Weights of a small GPT-style language model, trained from scratch on English Wikipedia: 4 heads of 64, 9516 steps.
Each number is 50 + 15 x the weight over its row's rms, rounded and kept within 0 to 99. Layers, rows and columns count from 0. The size before them is the row's rms in percent of the matrix's.

# layer 4 MLP up, 768x192, rms 0.137, rows 528-636, columns 64-127
099:69 76 36 50 28 46 48 75 67 07 63 30 27 36 65 65 60 43 30 74 54 75 34 66 61 55 46 37 41 61 58 60 34 58 46 46 08 48 59 68 40 65 50 33 33 52 51 03 39 45 36 75 57 54 52 35 66 51 74 41 51 48 57 50
097:10 50 52 55 57 48 56 78 31 27 40 31 67 38 38 61 51 59 65 42 40 25 43 93 40 32 59 33 72 71 54 51 28 68 39 59 31 50 33 36 66 52 64 38 63 60 67 63 51 56 31 65 58 46 57 58 21 19 64 63 37 51 72 53
103:29 44 52 60 44 54 75 58 67 62 73 46 51 82 46 41 40 56 37 46 67 20 36 36 55 60 52 59 32 62 58 61 48 33 50 53 60 50 49 42 38 53 42 38 66 49 66 30 39 79 18 64 49 56 51 53 45 51 46 70 55 72 71 55
104:40 39 32 68 27 27 36 26 66 37 36 52 37 58 40 29 46 57 70 61 61 60 47 64 34 67 53 47 25 37 00 67 56 62 40 64 62 63 56 61 58 63 46 72 63 56 39 54 60 75 24 50 69 53 12 61 49 81 39 50 46 51 59 49
103:49 32 65 60 70 60 54 76 47 74 73 39 37 48 70 61 38 50 38 50 17 48 51 42 55 35 74 49 50 29 46 59 69 54 35 50 44 28 68 53 44 43 60 55 63 98 43 71 55 55 20 37 53 35 48 85 53 36 39 60 56 48 54 57
092:13 63 47 39 24 19 67 24 33 34 52 77 66 63 57 57 48 49 31 51 46 44 36 60 53 62 66 55 65 53 49 45 61 26 45 66 35 40 42 46 44 16 63 78 27 63 41 44 74 51 58 69 59 39 57 64 23 63 29 59 29 60 57 53
097:53 43 66 22 66 23 56 49 43 61 69 27 28 60 54 55 53 41 40 52 40 77 47 62 37 63 43 63 66 27 47 34 36 37 40 66 55 80 47 41 59 43 80 54 68 30 50 53 58 69 73 61 45 36 48 23 38 35 34 48 17 47 85 47
104:65 57 60 60 59 77 66 33 69 61 15 53 46 34 41 43 64 67 46 33 33 58 72 52 45 34 41 24 52 53 47 68 39 66 41 71 75 47 50 54 29 37 67 36 37 36 71 55 32 42 52 19 43 64 21 26 60 55 56 53 41 38 55 55
101:70 70 65 61 41 48 29 63 64 76 76 57 63 55 32 60 51 26 51 41 50 28 37 33 32 30 32 52 36 57 43 73 58 51 54 73 45 52 42 35 43 33 62 55 43 37 51 35 38 68 56 46 52 57 36 21 56 62 54 63 50 39 39 47
098:57 67 38 44 75 33 53 50 63 68 32 63 38 44 58 46 56 52 58 65 48 48 39 46 57 45 48 24 37 63 38 46 71 43 46 43 38 31 47 87 26 68 68 29 45 48 64 51 24 46 48 27 41 38 34 55 47 47 71 55 48 48 68 49
097:58 36 46 40 51 51 51 40 42 64 63 49 78 85 46 77 65 92 45 52 26 52 52 39 20 29 44 43 42 34 57 60 54 70 29 49 38 48 74 41 61 62 78 35 48 71 84 53 64 40 51 48 34 57 50 67 41 44 54 61 47 39 49 51
099:55 29 48 49 45 52 35 66 27 43 52 35 59 29 41 52 58 69 53 49 67 56 65 65 41 49 50 43 32 58 64 59 66 65 37 37 52 35 46 48 55 63 41 43 88 40 64 27 56 50 54 42 61 79 38 39 46 63 57 50 54 36 56 60
104:55 71 55 47 41 43 75 44 41 26 57 28 36 80 59 47 25 53 47 49 34 61 41 55 42 49 38 65 60 56 70 63 66 55 64 87 81 54 79 31 74 49 36 57 47 45 40 44 61 73 62 79 38 52 57 27 59 56 68 45 48 29 75 39
091:73 39 44 29 39 41 67 50 58 52 40 25 20 69 17 38 33 48 51 49 68 45 57 62 66 26 62 53 61 35 60 34 63 65 25 26 57 55 67 51 51 62 33 35 54 28 39 37 67 62 53 38 54 54 54 72 54 19 89 22 59 37 17 77
100:35 62 63 49 28 52 49 37 65 31 30 52 72 57 41 55 43 51 72 36 57 45 63 74 91 60 50 35 80 65 42 64 77 36 58 38 63 61 72 45 27 58 53 44 61 46 34 43 52 41 44 56 51 48 24 78 57 46 59 40 50 49 51 74
100:28 29 34 54 62 69 39 42 66 45 21 34 37 85 50 24 46 75 61 14 66 52 70 70 71 55 54 33 63 33 59 52 37 56 77 58 42 28 50 20 44 53 35 72 60 51 49 57 48 32 70 68 63 32 09 40 33 62 60 59 68 29 41 39
097:55 42 97 69 46 46 49 93 59 62 54 58 69 53 34 42 16 44 85 64 36 59 36 52 47 50 46 54 34 55 37 59 65 34 37 63 70 46 40 53 63 56 56 47 53 54 57 55 59 29 33 67 56 63 37 61 57 43 39 63 34 64 63 81
098:22 59 50 47 48 47 62 39 67 57 66 38 79 35 61 34 33 51 60 29 47 64 32 71 49 31 74 11 60 52 65 59 35 58 66 83 63 37 29 61 49 32 76 23 38 41 38 62 36 65 35 24 66 46 50 55 13 34 50 53 51 46 68 61
116:37 43 33 59 42 37 27 61 35 64 21 64 27 33 36 59 63 59 59 72 45 44 71 24 57 22 50 50 44 48 62 65 56 25 21 54 27 40 45 52 48 40 59 55 29 44 63 45 49 53 65 62 62 35 47 67 95 56 37 19 66 46 66 69
102:48 61 41 48 22 62 31 31 36 36 22 39 50 75 33 60 41 33 44 76 47 21 47 59 75 44 75 34 43 58 37 52 58 52 77 46 31 53 44 57 59 43 70 57 51 36 54 53 64 69 39 37 26 58 84 29 53 57 37 59 44 67 41 71
103:48 34 37 63 52 37 62 60 28 46 67 71 61 55 34 58 76 18 51 40 34 58 47 68 54 50 55 54 40 71 41 47 75 34 75 72 15 55 43 33 47 53 45 37 60 83 32 69 70 64 30 48 60 34 33 82 49 19 64 64 44 67 72 81
103:50 50 40 47 49 52 48 50 68 52 36 43 48 52 39 43 35 05 81 22 48 31 60 48 64 34 63 42 70 46 31 57 58 47 50 52 60 35 51 43 65 66 58 81 52 47 57 48 68 43 47 74 72 41 25 77 46 61 40 65 77 66 44 52
098:66 49 47 36 44 58 90 43 45 69 54 39 41 35 71 48 64 78 45 46 59 74 44 38 67 25 37 26 62 67 70 51 41 84 47 46 48 45 61 27 62 57 53 62 54 35 58 50 59 51 42 44 34 60 34 25 38 39 73 52 64 62 28 82
100:44 63 38 33 35 75 30 39 92 59 38 51 43 18 46 48 50 58 39 38 08 56 21 69 60 40 67 72 51 58 52 54 53 27 41 56 63 69 43 52 60 63 53 64 79 42 54 07 49 46 68 47 32 32 20 47 60 44 41 39 59 58 77 53
106:35 59 34 60 44 48 35 65 51 55 37 42 29 43 26 71 58 29 34 41 65 66 29 85 54 26 24 32 52 80 46 73 39 54 45 41 61 53 41 56 62 41 54 46 77 57 52 34 34 34 37 22 38 48 57 39 41 76 41 65 33 57 55 50
100:40 55 25 23 36 84 87 22 41 60 65 63 54 62 51 28 33 52 62 49 27 46 35 68 46 58 60 30 42 43 54 60 35 69 48 27 59 40 63 33 50 70 43 62 66 71 30 70 30 69 39 35 64 39 57 62 50 78 34 35 50 59 38 85
093:65 68 62 25 87 41 44 67 72 65 53 69 24 55 53 33 44 55 65 79 28 58 54 56 40 70 73 43 62 40 55 17 32 28 60 33 47 55 32 55 67 50 58 50 43 45 42 38 48 46 39 27 59 63 35 51 64 67 37 35 69 67 72 48
102:53 62 35 55 15 63 45 66 73 69 79 55 31 43 85 29 32 61 51 38 56 81 76 48 55 36 54 76 62 47 55 45 56 37 41 51 63 46 54 31 60 76 53 54 26 54 36 45 41 57 74 39 58 41 38 51 33 22 36 54 71 37 62 45
099:71 56 33 58 45 72 72 89 63 42 68 66 67 47 37 54 49 38 52 28 47 39 70 37 41 45 60 37 75 54 60 55 80 47 16 36 59 74 31 27 60 48 56 52 62 35 44 53 62 70 59 44 48 58 38 52 36 36 69 45 37 08 44 62
097:45 60 19 54 63 35 63 39 57 30 50 28 42 63 85 30 41 29 48 54 24 46 35 46 75 50 23 48 70 56 61 34 80 47 57 52 61 72 45 39 52 39 54 29 61 50 67 42 55 56 47 75 58 52 48 48 41 57 52 73 77 33 49 57
090:39 45 61 54 42 33 43 38 45 51 23 69 64 69 34 52 67 72 34 17 48 85 76 41 54 17 24 37 43 71 38 59 54 31 31 49 40 69 40 43 54 31 59 34 76 73 46 60 24 63 56 35 44 30 38 71 37 35 51 57 62 46 42 55
105:43 76 37 60 39 28 39 62 57 44 66 71 42 40 76 40 56 64 60 66 34 74 55 77 84 49 26 59 75 76 54 65 54 22 52 67 44 45 48 66 59 49 70 31 72 52 30 24 53 28 42 25 42 55 57 36 68 53 55 30 43 27 49 30
099:39 55 56 37 78 56 55 26 75 58 54 39 43 62 56 16 56 61 53 56 32 51 93 45 47 10 46 20 48 69 70 50 53 45 57 44 58 42 73 52 63 38 43 44 48 63 32 49 44 37 73 59 49 54 45 49 51 48 35 80 56 37 49 40
106:29 76 39 66 47 60 63 68 56 35 60 54 41 43 39 48 60 13 61 61 68 69 25 50 52 45 47 67 61 99 37 69 59 52 51 61 39 39 56 36 51 38 33 56 32 87 51 63 44 37 46 40 31 47 45 53 67 64 41 40 54 53 39 47
096:52 39 51 30 38 51 30 28 53 59 62 26 39 57 42 37 64 73 62 38 46 67 50 62 31 69 28 59 53 30 46 49 51 54 76 53 41 66 57 43 27 30 63 72 58 67 57 28 61 21 44 48 34 43 36 42 60 31 28 60 78 50 58 53
099:45 51 54 22 43 46 14 78 54 33 23 21 39 81 55 68 55 54 64 52 67 47 36 59 56 62 36 44 33 75 36 63 38 36 40 64 46 54 45 23 61 33 43 27 68 46 43 52 46 45 38 63 66 46 44 66 48 50 77 43 51 61 47 65
109:55 51 85 51 37 65 68 34 30 42 33 63 51 66 52 56 61 47 79 48 55 66 59 42 36 41 64 56 42 67 99 47 56 54 25 62 44 55 29 64 47 64 48 38 53 63 52 41 47 59 56 45 71 53 55 38 80 48 47 50 61 18 67 53
103:59 13 32 58 68 64 43 55 56 32 45 47 36 43 40 47 75 24 46 53 48 53 42 57 50 32 55 90 22 37 61 40 63 67 39 40 65 47 68 43 88 74 56 52 51 55 48 13 44 43 56 64 47 33 63 27 43 55 46 74 93 42 62 68
092:02 53 56 39 30 58 41 26 47 44 57 26 63 82 79 49 32 35 44 89 47 52 39 38 75 74 58 35 74 70 55 57 51 39 30 45 58 44 39 45 62 37 62 31 43 40 47 62 67 59 57 59 38 27 86 46 53 37 50 43 78 69 41 69
095:45 37 43 12 69 69 38 44 43 49 62 36 54 54 59 40 20 52 12 51 35 37 23 62 63 44 49 66 62 66 52 74 74 47 32 21 60 62 51 52 65 48 69 54 38 48 62 58 36 54 61 20 44 60 17 64 50 54 57 55 35 36 98 58
100:56 53 55 27 64 09 34 59 62 55 28 37 45 41 50 34 40 60 65 52 57 44 21 27 49 49 44 81 64 41 57 69 49 63 63 61 45 44 70 48 21 39 34 58 56 24 50 27 81 37 62 45 64 57 48 59 39 34 52 63 47 19 75 57
102:67 61 68 45 69 44 57 57 67 50 27 63 46 44 77 48 21 49 61 69 56 46 41 67 42 80 46 54 53 55 49 54 68 48 70 46 31 56 60 41 18 45 37 71 42 57 57 44 69 61 38 39 40 62 44 62 69 44 27 55 50 49 34 52
111:29 61 47 27 43 41 44 16 45 55 49 66 68 70 49 39 38 48 84 41 29 42 53 26 59 37 31 78 72 16 30 48 25 65 43 46 34 46 33 40 84 50 50 43 62 66 61 47 51 45 69 27 70 47 60 51 33 70 40 90 65 70 78 38
104:32 44 63 51 49 63 35 54 76 61 42 53 49 53 29 31 67 51 69 73 50 32 64 58 77 42 35 27 34 24 32 72 57 66 32 28 37 86 46 60 46 34 66 74 50 46 71 22 37 53 56 34 30 26 46 64 58 75 51 70 37 53 79 67
098:54 49 71 50 50 59 69 55 66 31 70 62 54 64 52 48 29 61 64 54 38 48 28 47 20 67 65 45 41 46 41 43 47 46 45 19 39 40 53 30 36 64 55 47 58 60 30 62 41 85 81 51 37 59 29 62 30 77 19 39 61 62 30 42
110:46 42 52 53 35 33 69 48 76 74 60 64 28 50 52 47 60 26 46 63 57 31 74 15 79 52 41 41 47 47 51 45 28 27 21 56 41 45 50 49 37 27 51 34 37 57 37 53 46 43 49 48 70 59 29 65 59 72 49 62 62 63 42 75
097:49 65 43 41 56 49 40 21 56 50 40 49 76 51 66 41 69 33 85 41 33 42 62 56 59 59 41 58 47 25 17 87 39 45 72 67 34 71 36 38 62 30 47 52 46 32 46 27 32 71 72 25 67 46 29 53 57 54 75 57 68 56 50 60
100:52 44 40 22 43 48 49 32 38 54 64 41 34 73 77 40 47 70 24 40 63 61 53 68 52 24 31 65 79 46 43 57 68 47 32 38 82 25 67 82 03 60 61 49 63 51 39 37 46 59 58 27 84 40 27 50 38 60 40 25 76 69 68 36
101:60 68 36 53 55 27 41 26 32 56 57 75 58 39 60 63 70 45 47 49 55 63 50 52 44 82 49 62 75 48 59 76 69 53 53 73 55 61 21 34 56 64 53 59 72 42 19 48 56 50 24 66 38 62 65 32 42 16 67 58 45 31 57 48
098:58 72 57 57 51 71 52 73 57 39 28 46 44 32 64 61 30 55 52 43 28 43 60 57 57 71 64 18 49 48 28 86 46 37 53 61 66 55 46 39 29 50 35 41 58 66 53 46 69 42 60 56 63 33 63 59 31 40 52 31 34 46 32 39
102:32 62 80 63 73 32 53 64 38 52 77 73 49 54 45 62 26 38 63 27 28 48 51 31 43 47 41 51 54 32 63 68 73 37 60 24 27 79 44 72 32 48 40 47 51 53 65 54 47 53 27 77 42 34 55 64 61 66 56 33 54 74 45 32
101:41 53 32 80 46 61 36 61 58 50 60 83 45 33 60 62 40 64 56 49 30 65 25 36 53 21 43 33 70 72 55 58 71 49 54 32 45 46 32 35 48 65 79 31 56 60 67 61 54 69 61 47 57 61 49 62 53 57 33 49 69 40 75 50
098:43 86 50 48 40 74 51 49 63 37 68 62 38 55 65 77 44 61 39 16 56 48 43 38 39 65 46 76 56 32 62 63 59 77 58 48 31 40 20 55 32 38 67 43 44 43 45 61 31 56 42 44 71 46 65 54 50 61 44 57 50 23 47 30
096:43 42 49 46 30 77 29 72 45 57 41 46 25 28 27 48 38 49 62 81 17 63 65 34 63 55 19 51 43 58 37 55 63 29 26 53 38 55 74 35 53 51 37 59 10 66 45 59 29 71 58 77 63 09 61 43 46 34 48 37 32 62 53 39
099:60 43 46 56 64 61 47 54 58 61 57 64 56 56 50 48 58 76 72 31 40 56 49 37 44 26 49 65 53 46 58 26 56 48 21 40 53 28 48 57 67 40 53 54 75 65 46 34 68 43 51 64 49 80 30 66 42 29 36 72 47 63 65 57
097:56 70 31 61 37 72 82 73 44 60 41 56 56 37 48 67 31 35 99 83 34 50 25 49 35 40 48 62 46 52 54 44 33 45 54 49 38 46 50 49 12 50 38 45 14 59 46 31 69 52 54 35 66 51 30 58 26 48 50 15 64 91 28 53
101:49 55 60 42 24 51 60 53 73 43 63 80 60 49 34 39 57 62 66 13 43 32 59 34 49 54 56 55 60 52 27 59 42 52 63 66 37 61 52 54 54 43 67 68 40 56 52 25 36 35 32 34 56 66 50 42 44 28 37 62 57 57 55 46
094:47 41 61 79 31 43 56 51 50 24 30 33 53 67 37 43 42 31 36 25 35 35 41 60 49 46 46 62 67 58 37 50 56 61 66 58 53 52 56 42 60 74 25 45 54 23 25 55 43 51 51 32 41 59 46 70 45 47 46 44 32 39 37 51
104:27 65 29 25 59 32 69 63 73 49 81 64 66 29 64 52 19 62 54 50 55 38 71 37 60 69 53 59 60 33 69 40 43 39 47 42 53 82 48 22 50 65 43 20 19 48 21 56 24 41 35 43 54 45 34 37 69 51 37 10 70 45 40 71
107:36 48 33 68 47 37 58 35 35 49 13 62 44 64 35 73 67 65 77 88 36 73 73 45 73 31 40 58 62 44 61 34 53 77 43 72 28 60 29 50 70 42 57 56 38 57 49 31 60 56 61 56 23 27 46 56 42 59 48 48 51 47 42 18
092:48 52 66 76 35 35 78 62 29 55 35 34 55 52 75 44 62 36 26 54 47 12 54 41 47 47 52 58 76 43 45 56 31 45 29 54 29 65 63 44 47 28 32 45 34 71 22 61 66 61 32 55 69 62 62 56 26 44 31 48 58 58 27 81
101:41 48 41 61 58 52 67 67 33 50 40 71 49 47 44 45 57 68 24 59 47 39 44 25 90 61 55 25 58 66 46 58 42 68 63 46 45 65 44 51 60 52 44 15 85 48 47 41 60 42 42 59 34 71 40 53 60 30 45 62 27 53 49 24
095:52 43 46 31 80 92 55 52 32 44 44 54 43 67 30 36 43 67 27 71 51 35 35 58 00 64 71 50 58 47 55 45 54 53 54 48 42 35 50 64 73 61 41 62 39 52 51 40 54 50 49 20 43 45 49 58 53 24 36 36 45 37 46 47
097:57 55 40 52 81 32 71 57 66 59 29 41 40 27 47 73 60 50 32 50 43 35 47 52 59 42 42 59 72 63 75 44 44 49 48 72 59 26 42 53 50 69 26 64 69 63 50 27 53 69 43 74 86 60 47 41 93 67 38 45 46 47 30 28
100:38 55 55 24 50 72 37 41 37 56 49 36 34 57 32 54 46 54 21 60 40 48 89 28 57 26 28 50 71 56 42 43 47 51 54 33 50 58 76 48 40 52 48 72 60 41 58 74 41 42 44 59 41 52 59 45 20 37 29 59 21 64 52 67
099:50 61 31 29 30 68 48 78 36 57 42 43 51 37 49 68 54 17 30 39 40 58 73 47 41 28 62 31 47 44 38 75 56 36 69 42 29 21 37 52 56 48 35 65 50 45 51 61 33 40 89 37 36 63 44 38 27 61 55 72 36 60 63 22
099:24 51 51 37 56 49 38 42 41 48 39 43 45 40 13 26 40 35 41 57 36 28 48 14 40 50 65 57 56 67 55 73 64 48 34 72 46 25 88 47 47 73 35 35 26 63 64 46 46 38 76 32 32 52 46 28 51 55 52 69 62 40 50 67
102:57 53 63 43 31 47 63 51 55 63 71 57 38 61 54 63 73 62 71 54 41 34 71 50 56 46 65 35 49 68 36 61 46 54 55 78 40 47 41 62 61 58 70 54 47 50 45 48 40 38 71 51 40 50 50 44 47 43 37 48 78 34 41 50
093:53 38 45 31 58 52 55 52 54 44 55 49 45 70 38 50 44 73 35 60 54 61 47 79 33 56 27 39 70 55 64 57 45 38 50 61 54 84 17 31 34 36 62 58 53 58 36 44 42 59 53 35 52 52 07 41 55 56 31 23 61 61 27 44
097:68 39 55 63 53 63 71 56 29 34 57 49 53 75 44 34 56 32 48 71 73 59 71 64 40 33 56 60 63 56 30 61 34 55 47 42 51 40 47 44 69 54 64 19 95 23 67 55 52 53 54 64 26 78 42 89 19 48 63 58 59 39 67 71
090:23 53 71 50 48 65 51 36 36 44 47 49 64 45 26 64 57 56 41 56 54 27 29 47 34 75 52 53 42 64 31 34 54 68 45 53 58 54 62 53 40 43 19 45 46 53 52 28 48 40 32 59 27 54 72 43 38 50 29 58 26 71 39 49
107:48 67 29 76 45 72 48 34 52 37 21 36 66 31 22 43 40 62 86 75 26 55 39 48 71 29 09 09 57 64 44 43 47 53 45 41 27 63 59 47 30 59 34 56 65 59 25 80 37 44 60 45 41 61 43 42 38 58 31 80 39 62 65 51
102:03 57 37 22 56 75 64 40 55 71 47 52 59 54 68 50 59 63 42 48 40 44 66 39 44 40 36 37 44 38 68 64 64 71 40 45 77 26 48 45 68 24 70 52 56 54 37 53 49 46 26 41 34 57 66 53 72 48 51 48 54 27 48 46
106:34 51 55 71 82 33 42 50 65 43 44 36 67 43 39 42 48 40 62 51 27 77 52 49 63 49 35 47 52 29 44 77 58 51 33 56 64 31 59 22 69 28 31 72 44 74 46 31 49 53 44 30 38 36 58 41 60 65 68 44 76 54 38 57
100:45 46 40 46 28 45 76 48 36 51 69 56 44 38 69 48 47 62 38 50 45 46 52 39 41 35 42 60 64 51 70 41 71 28 62 61 37 45 45 76 31 66 44 36 32 75 25 32 71 62 25 48 54 47 20 62 73 61 59 35 48 37 36 38
097:46 46 42 32 39 55 44 57 70 43 65 46 39 48 34 40 47 60 39 30 58 65 55 48 63 62 40 26 61 47 57 52 62 57 57 40 55 61 56 41 30 63 66 60 50 73 67 45 56 49 26 51 38 30 32 61 79 64 76 42 36 43 56 53
098:49 46 39 48 57 51 57 40 74 63 46 55 24 47 45 64 50 37 37 61 47 44 51 64 76 32 45 21 38 28 32 57 54 52 32 66 42 65 59 46 31 60 44 36 42 55 46 12 48 79 01 30 68 60 47 27 65 53 71 41 43 66 58 59
099:10 25 63 56 36 47 75 38 68 49 74 31 56 47 30 57 61 66 37 37 59 62 69 30 73 49 66 21 68 41 49 61 71 33 37 51 56 73 70 43 54 56 48 55 21 53 55 52 27 47 34 33 78 42 46 54 43 93 51 48 50 29 62 40
094:44 39 48 53 61 10 23 45 52 59 47 57 46 41 43 37 52 58 52 54 58 52 41 52 39 52 47 59 62 49 74 75 63 56 43 41 66 60 39 48 43 43 72 60 41 62 35 54 46 32 63 66 69 58 63 60 60 52 34 30 45 65 78 42
096:30 55 51 59 69 60 64 51 51 56 42 45 51 56 46 65 60 31 42 61 50 28 66 37 38 62 38 57 52 82 93 22 11 61 61 49 46 43 57 37 52 59 89 55 45 55 51 59 49 14 65 29 48 49 64 60 25 67 37 75 35 36 60 40
105:27 39 34 67 56 49 43 49 52 49 62 80 25 37 50 26 70 58 48 44 52 47 51 47 66 23 28 62 45 48 38 57 50 32 57 58 24 55 44 45 45 40 30 81 33 45 50 46 35 58 76 77 40 53 68 83 60 49 35 43 74 47 57 28
097:56 26 35 51 41 59 43 71 40 70 55 40 47 50 58 60 49 44 23 50 48 67 49 83 47 35 40 54 30 80 68 44 64 59 43 65 23 31 49 31 58 54 63 37 58 45 59 43 59 43 63 34 62 58 54 70 37 20 41 57 65 60 79 61
096:50 69 67 59 78 78 59 54 60 49 50 38 35 26 60 64 41 44 56 42 39 70 54 45 62 59 38 47 38 67 29 38 64 66 37 71 68 42 58 38 70 23 63 53 35 67 23 55 45 71 56 22 48 51 49 57 47 52 65 66 38 43 51 49
102:57 32 39 51 68 43 51 23 60 53 36 63 44 63 45 76 51 23 29 61 56 38 55 42 68 69 76 33 49 54 74 80 27 43 51 62 46 31 53 39 50 19 32 46 60 35 44 60 52 42 61 79 45 63 71 53 55 52 27 62 49 24 62 55
095:68 50 60 46 55 63 32 44 63 46 43 49 77 54 57 44 52 52 52 74 56 72 54 28 25 45 57 28 33 45 68 52 31 43 59 67 61 32 60 57 67 50 70 50 50 67 36 09 42 52 64 51 63 56 38 55 59 25 64 49 84 31 57 40
096:58 44 65 64 57 47 41 61 42 29 52 68 50 31 50 60 48 67 33 30 61 48 66 53 25 23 40 72 62 34 84 62 65 54 33 61 52 61 59 28 68 57 40 62 60 50 62 40 42 29 81 33 36 23 58 59 61 62 62 69 78 56 51 71
101:45 70 51 42 56 55 39 27 66 66 57 73 69 68 39 62 54 66 35 38 29 72 75 47 61 61 57 32 58 35 41 61 47 65 36 47 36 38 63 49 44 58 60 59 72 45 61 84 43 67 48 67 81 17 33 46 49 57 32 78 46 31 57 29
105:56 55 49 51 99 67 66 67 25 42 40 67 31 32 59 34 41 64 07 23 51 46 40 52 55 34 46 67 46 48 45 59 35 57 50 68 35 68 54 33 28 23 60 39 57 51 45 53 45 40 59 57 69 48 53 79 40 48 44 28 69 10 45 54
102:47 80 31 73 32 60 40 55 43 55 40 65 49 37 39 64 31 62 51 29 34 67 45 33 39 42 13 68 76 43 58 41 54 82 32 51 58 64 51 51 58 41 70 53 68 48 78 46 36 58 50 73 28 72 63 61 41 53 25 36 22 62 54 48
099:44 60 75 62 54 62 45 42 49 45 62 32 36 31 36 74 52 26 61 45 25 65 74 40 42 72 49 45 37 62 61 33 39 60 39 55 36 39 98 53 48 72 67 61 40 74 38 46 23 57 26 30 21 57 40 78 59 35 35 61 48 34 13 48
102:52 31 25 52 72 68 49 35 48 37 49 49 56 33 45 55 63 37 63 65 55 74 31 47 69 68 46 57 44 70 59 65 51 74 64 37 47 64 51 50 68 40 73 25 32 48 56 69 35 61 45 45 45 68 61 41 28 28 42 55 47 57 53 43
089:52 62 48 41 66 48 57 41 82 53 55 60 54 59 32 42 50 58 60 63 54 41 32 70 36 26 67 55 44 30 55 34 39 57 68 69 47 37 39 44 57 66 65 68 37 44 72 63 54 66 58 51 66 41 55 43 56 18 33 65 34 55 66 47
092:39 44 49 82 65 66 68 59 63 49 55 50 48 56 65 44 56 43 34 46 45 17 61 58 42 62 43 33 67 33 29 43 49 69 41 46 51 29 34 60 67 38 46 95 53 71 33 47 35 69 61 41 42 42 55 43 74 53 40 50 45 59 28 41
099:58 36 40 34 60 62 31 50 37 44 41 27 52 25 50 78 43 64 45 56 66 30 60 58 53 49 38 63 46 27 56 57 39 49 48 52 36 61 34 64 57 41 64 63 63 73 42 65 33 12 46 57 34 25 44 75 60 69 52 57 23 37 36 50
103:62 51 55 51 58 60 41 43 57 63 66 55 43 44 37 66 64 56 60 46 51 75 00 50 68 59 30 54 61 82 50 52 38 47 38 53 83 51 70 61 18 60 51 42 48 54 44 51 43 48 34 47 52 35 50 60 47 54 48 42 78 59 28 49
105:52 69 54 64 59 46 32 45 43 44 79 54 36 52 27 54 40 76 34 47 56 35 51 58 76 43 52 48 49 55 74 45 22 56 53 39 40 70 67 54 56 55 53 33 61 49 27 75 25 57 59 22 86 20 78 65 69 59 38 29 76 56 54 33
103:55 50 55 34 40 68 39 42 64 54 68 32 61 53 43 73 32 52 52 54 62 40 60 46 80 54 35 41 61 24 37 22 48 28 62 62 27 25 37 52 63 40 38 59 43 55 47 71 60 37 48 43 90 48 65 26 35 58 23 51 55 74 31 62
099:35 79 63 25 82 35 48 62 47 50 46 31 13 54 52 53 48 79 61 48 15 26 38 36 56 50 41 94 92 29 34 33 49 29 36 46 46 76 54 73 38 60 41 46 60 54 45 31 50 64 47 78 51 52 30 42 44 48 75 57 35 51 62 26
094:56 44 16 49 17 41 32 44 38 75 54 87 62 50 46 61 32 42 42 54 17 49 60 71 43 46 56 50 58 47 45 66 53 58 54 53 55 48 56 57 71 35 34 44 41 52 36 39 47 43 72 35 25 59 43 59 65 51 52 66 32 33 16 45
100:69 44 37 43 46 29 43 43 77 34 40 29 51 60 49 34 44 61 42 51 41 34 74 51 52 75 65 61 57 32 41 39 57 66 42 46 37 48 31 49 52 58 47 30 43 56 39 35 23 34 63 53 86 71 42 50 59 54 47 39 60 12 31 59
096:45 33 44 67 49 27 68 52 72 69 55 30 60 63 61 53 72 74 62 41 26 35 37 51 28 42 60 57 65 61 45 63 70 41 48 74 18 32 74 70 33 68 46 33 29 61 49 60 32 65 59 64 48 32 61 56 65 54 33 53 28 45 39 55
098:24 46 71 36 67 45 50 56 46 34 93 78 46 71 43 42 51 50 43 42 37 34 33 51 54 33 62 52 45 34 48 32 20 34 37 87 62 56 51 59 71 75 46 41 20 46 00 47 37 63 37 29 57 56 64 50 44 71 40 72 21 69 51 44
097:46 35 51 55 24 58 64 43 60 47 51 39 45 67 64 57 67 53 30 81 61 51 48 52 27 27 21 67 55 52 51 51 66 55 41 27 59 49 58 66 47 53 52 37 62 50 46 41 59 51 31 20 63 59 25 69 46 47 29 36 66 72 77 44
107:47 56 50 39 63 57 58 75 80 30 50 34 44 47 55 69 08 50 19 62 32 53 32 24 32 65 49 30 58 42 53 53 43 39 34 62 69 45 88 62 45 35 52 65 41 51 57 71 22 55 74 65 36 37 27 51 42 47 46 47 48 62 72 41
098:13 51 50 43 63 35 64 44 41 24 64 63 74 46 52 19 43 57 38 54 66 39 54 54 51 30 74 49 42 61 73 69 44 32 53 39 66 56 61 27 68 58 47 53 63 53 42 45 50 59 62 53 48 35 44 32 04 52 47 50 44 46 60 76
105:55 42 58 44 31 72 49 42 49 51 53 46 79 82 36 60 34 43 37 51 34 87 55 37 61 44 68 48 74 41 68 50 63 62 35 30 51 80 28 59 57 32 55 50 50 19 40 21 59 27 47 53 52 50 17 48 44 57 77 70 73 46 55 28
111:66 24 60 46 23 61 05 44 88 71 73 10 50 67 51 58 60 49 52 35 32 53 81 46 41 42 56 26 55 19 46 35 52 36 55 37 39 25 53 61 59 48 47 52 53 40 48 60 29 65 42 62 55 46 37 39 48 67 68 37 38 34 62 55
098:59 43 56 48 49 48 73 74 78 66 40 94 65 58 66 54 56 55 58 45 38 50 67 34 91 46 63 38 47 44 27 68 69 63 69 48 22 45 44 69 49 57 40 41 47 43 66 34 47 38 37 11 69 70 52 66 48 89 66 82 43 46 65 37
105:71 34 32 41 50 30 13 40 41 47 76 18 69 32 40 55 29 73 52 61 50 34 73 60 57 37 39 63 41 23 66 53 24 63 63 55 51 46 35 65 45 65 66 45 31 43 82 90 77 55 51 46 70 59 71 46 34 44 45 69 62 57 41 59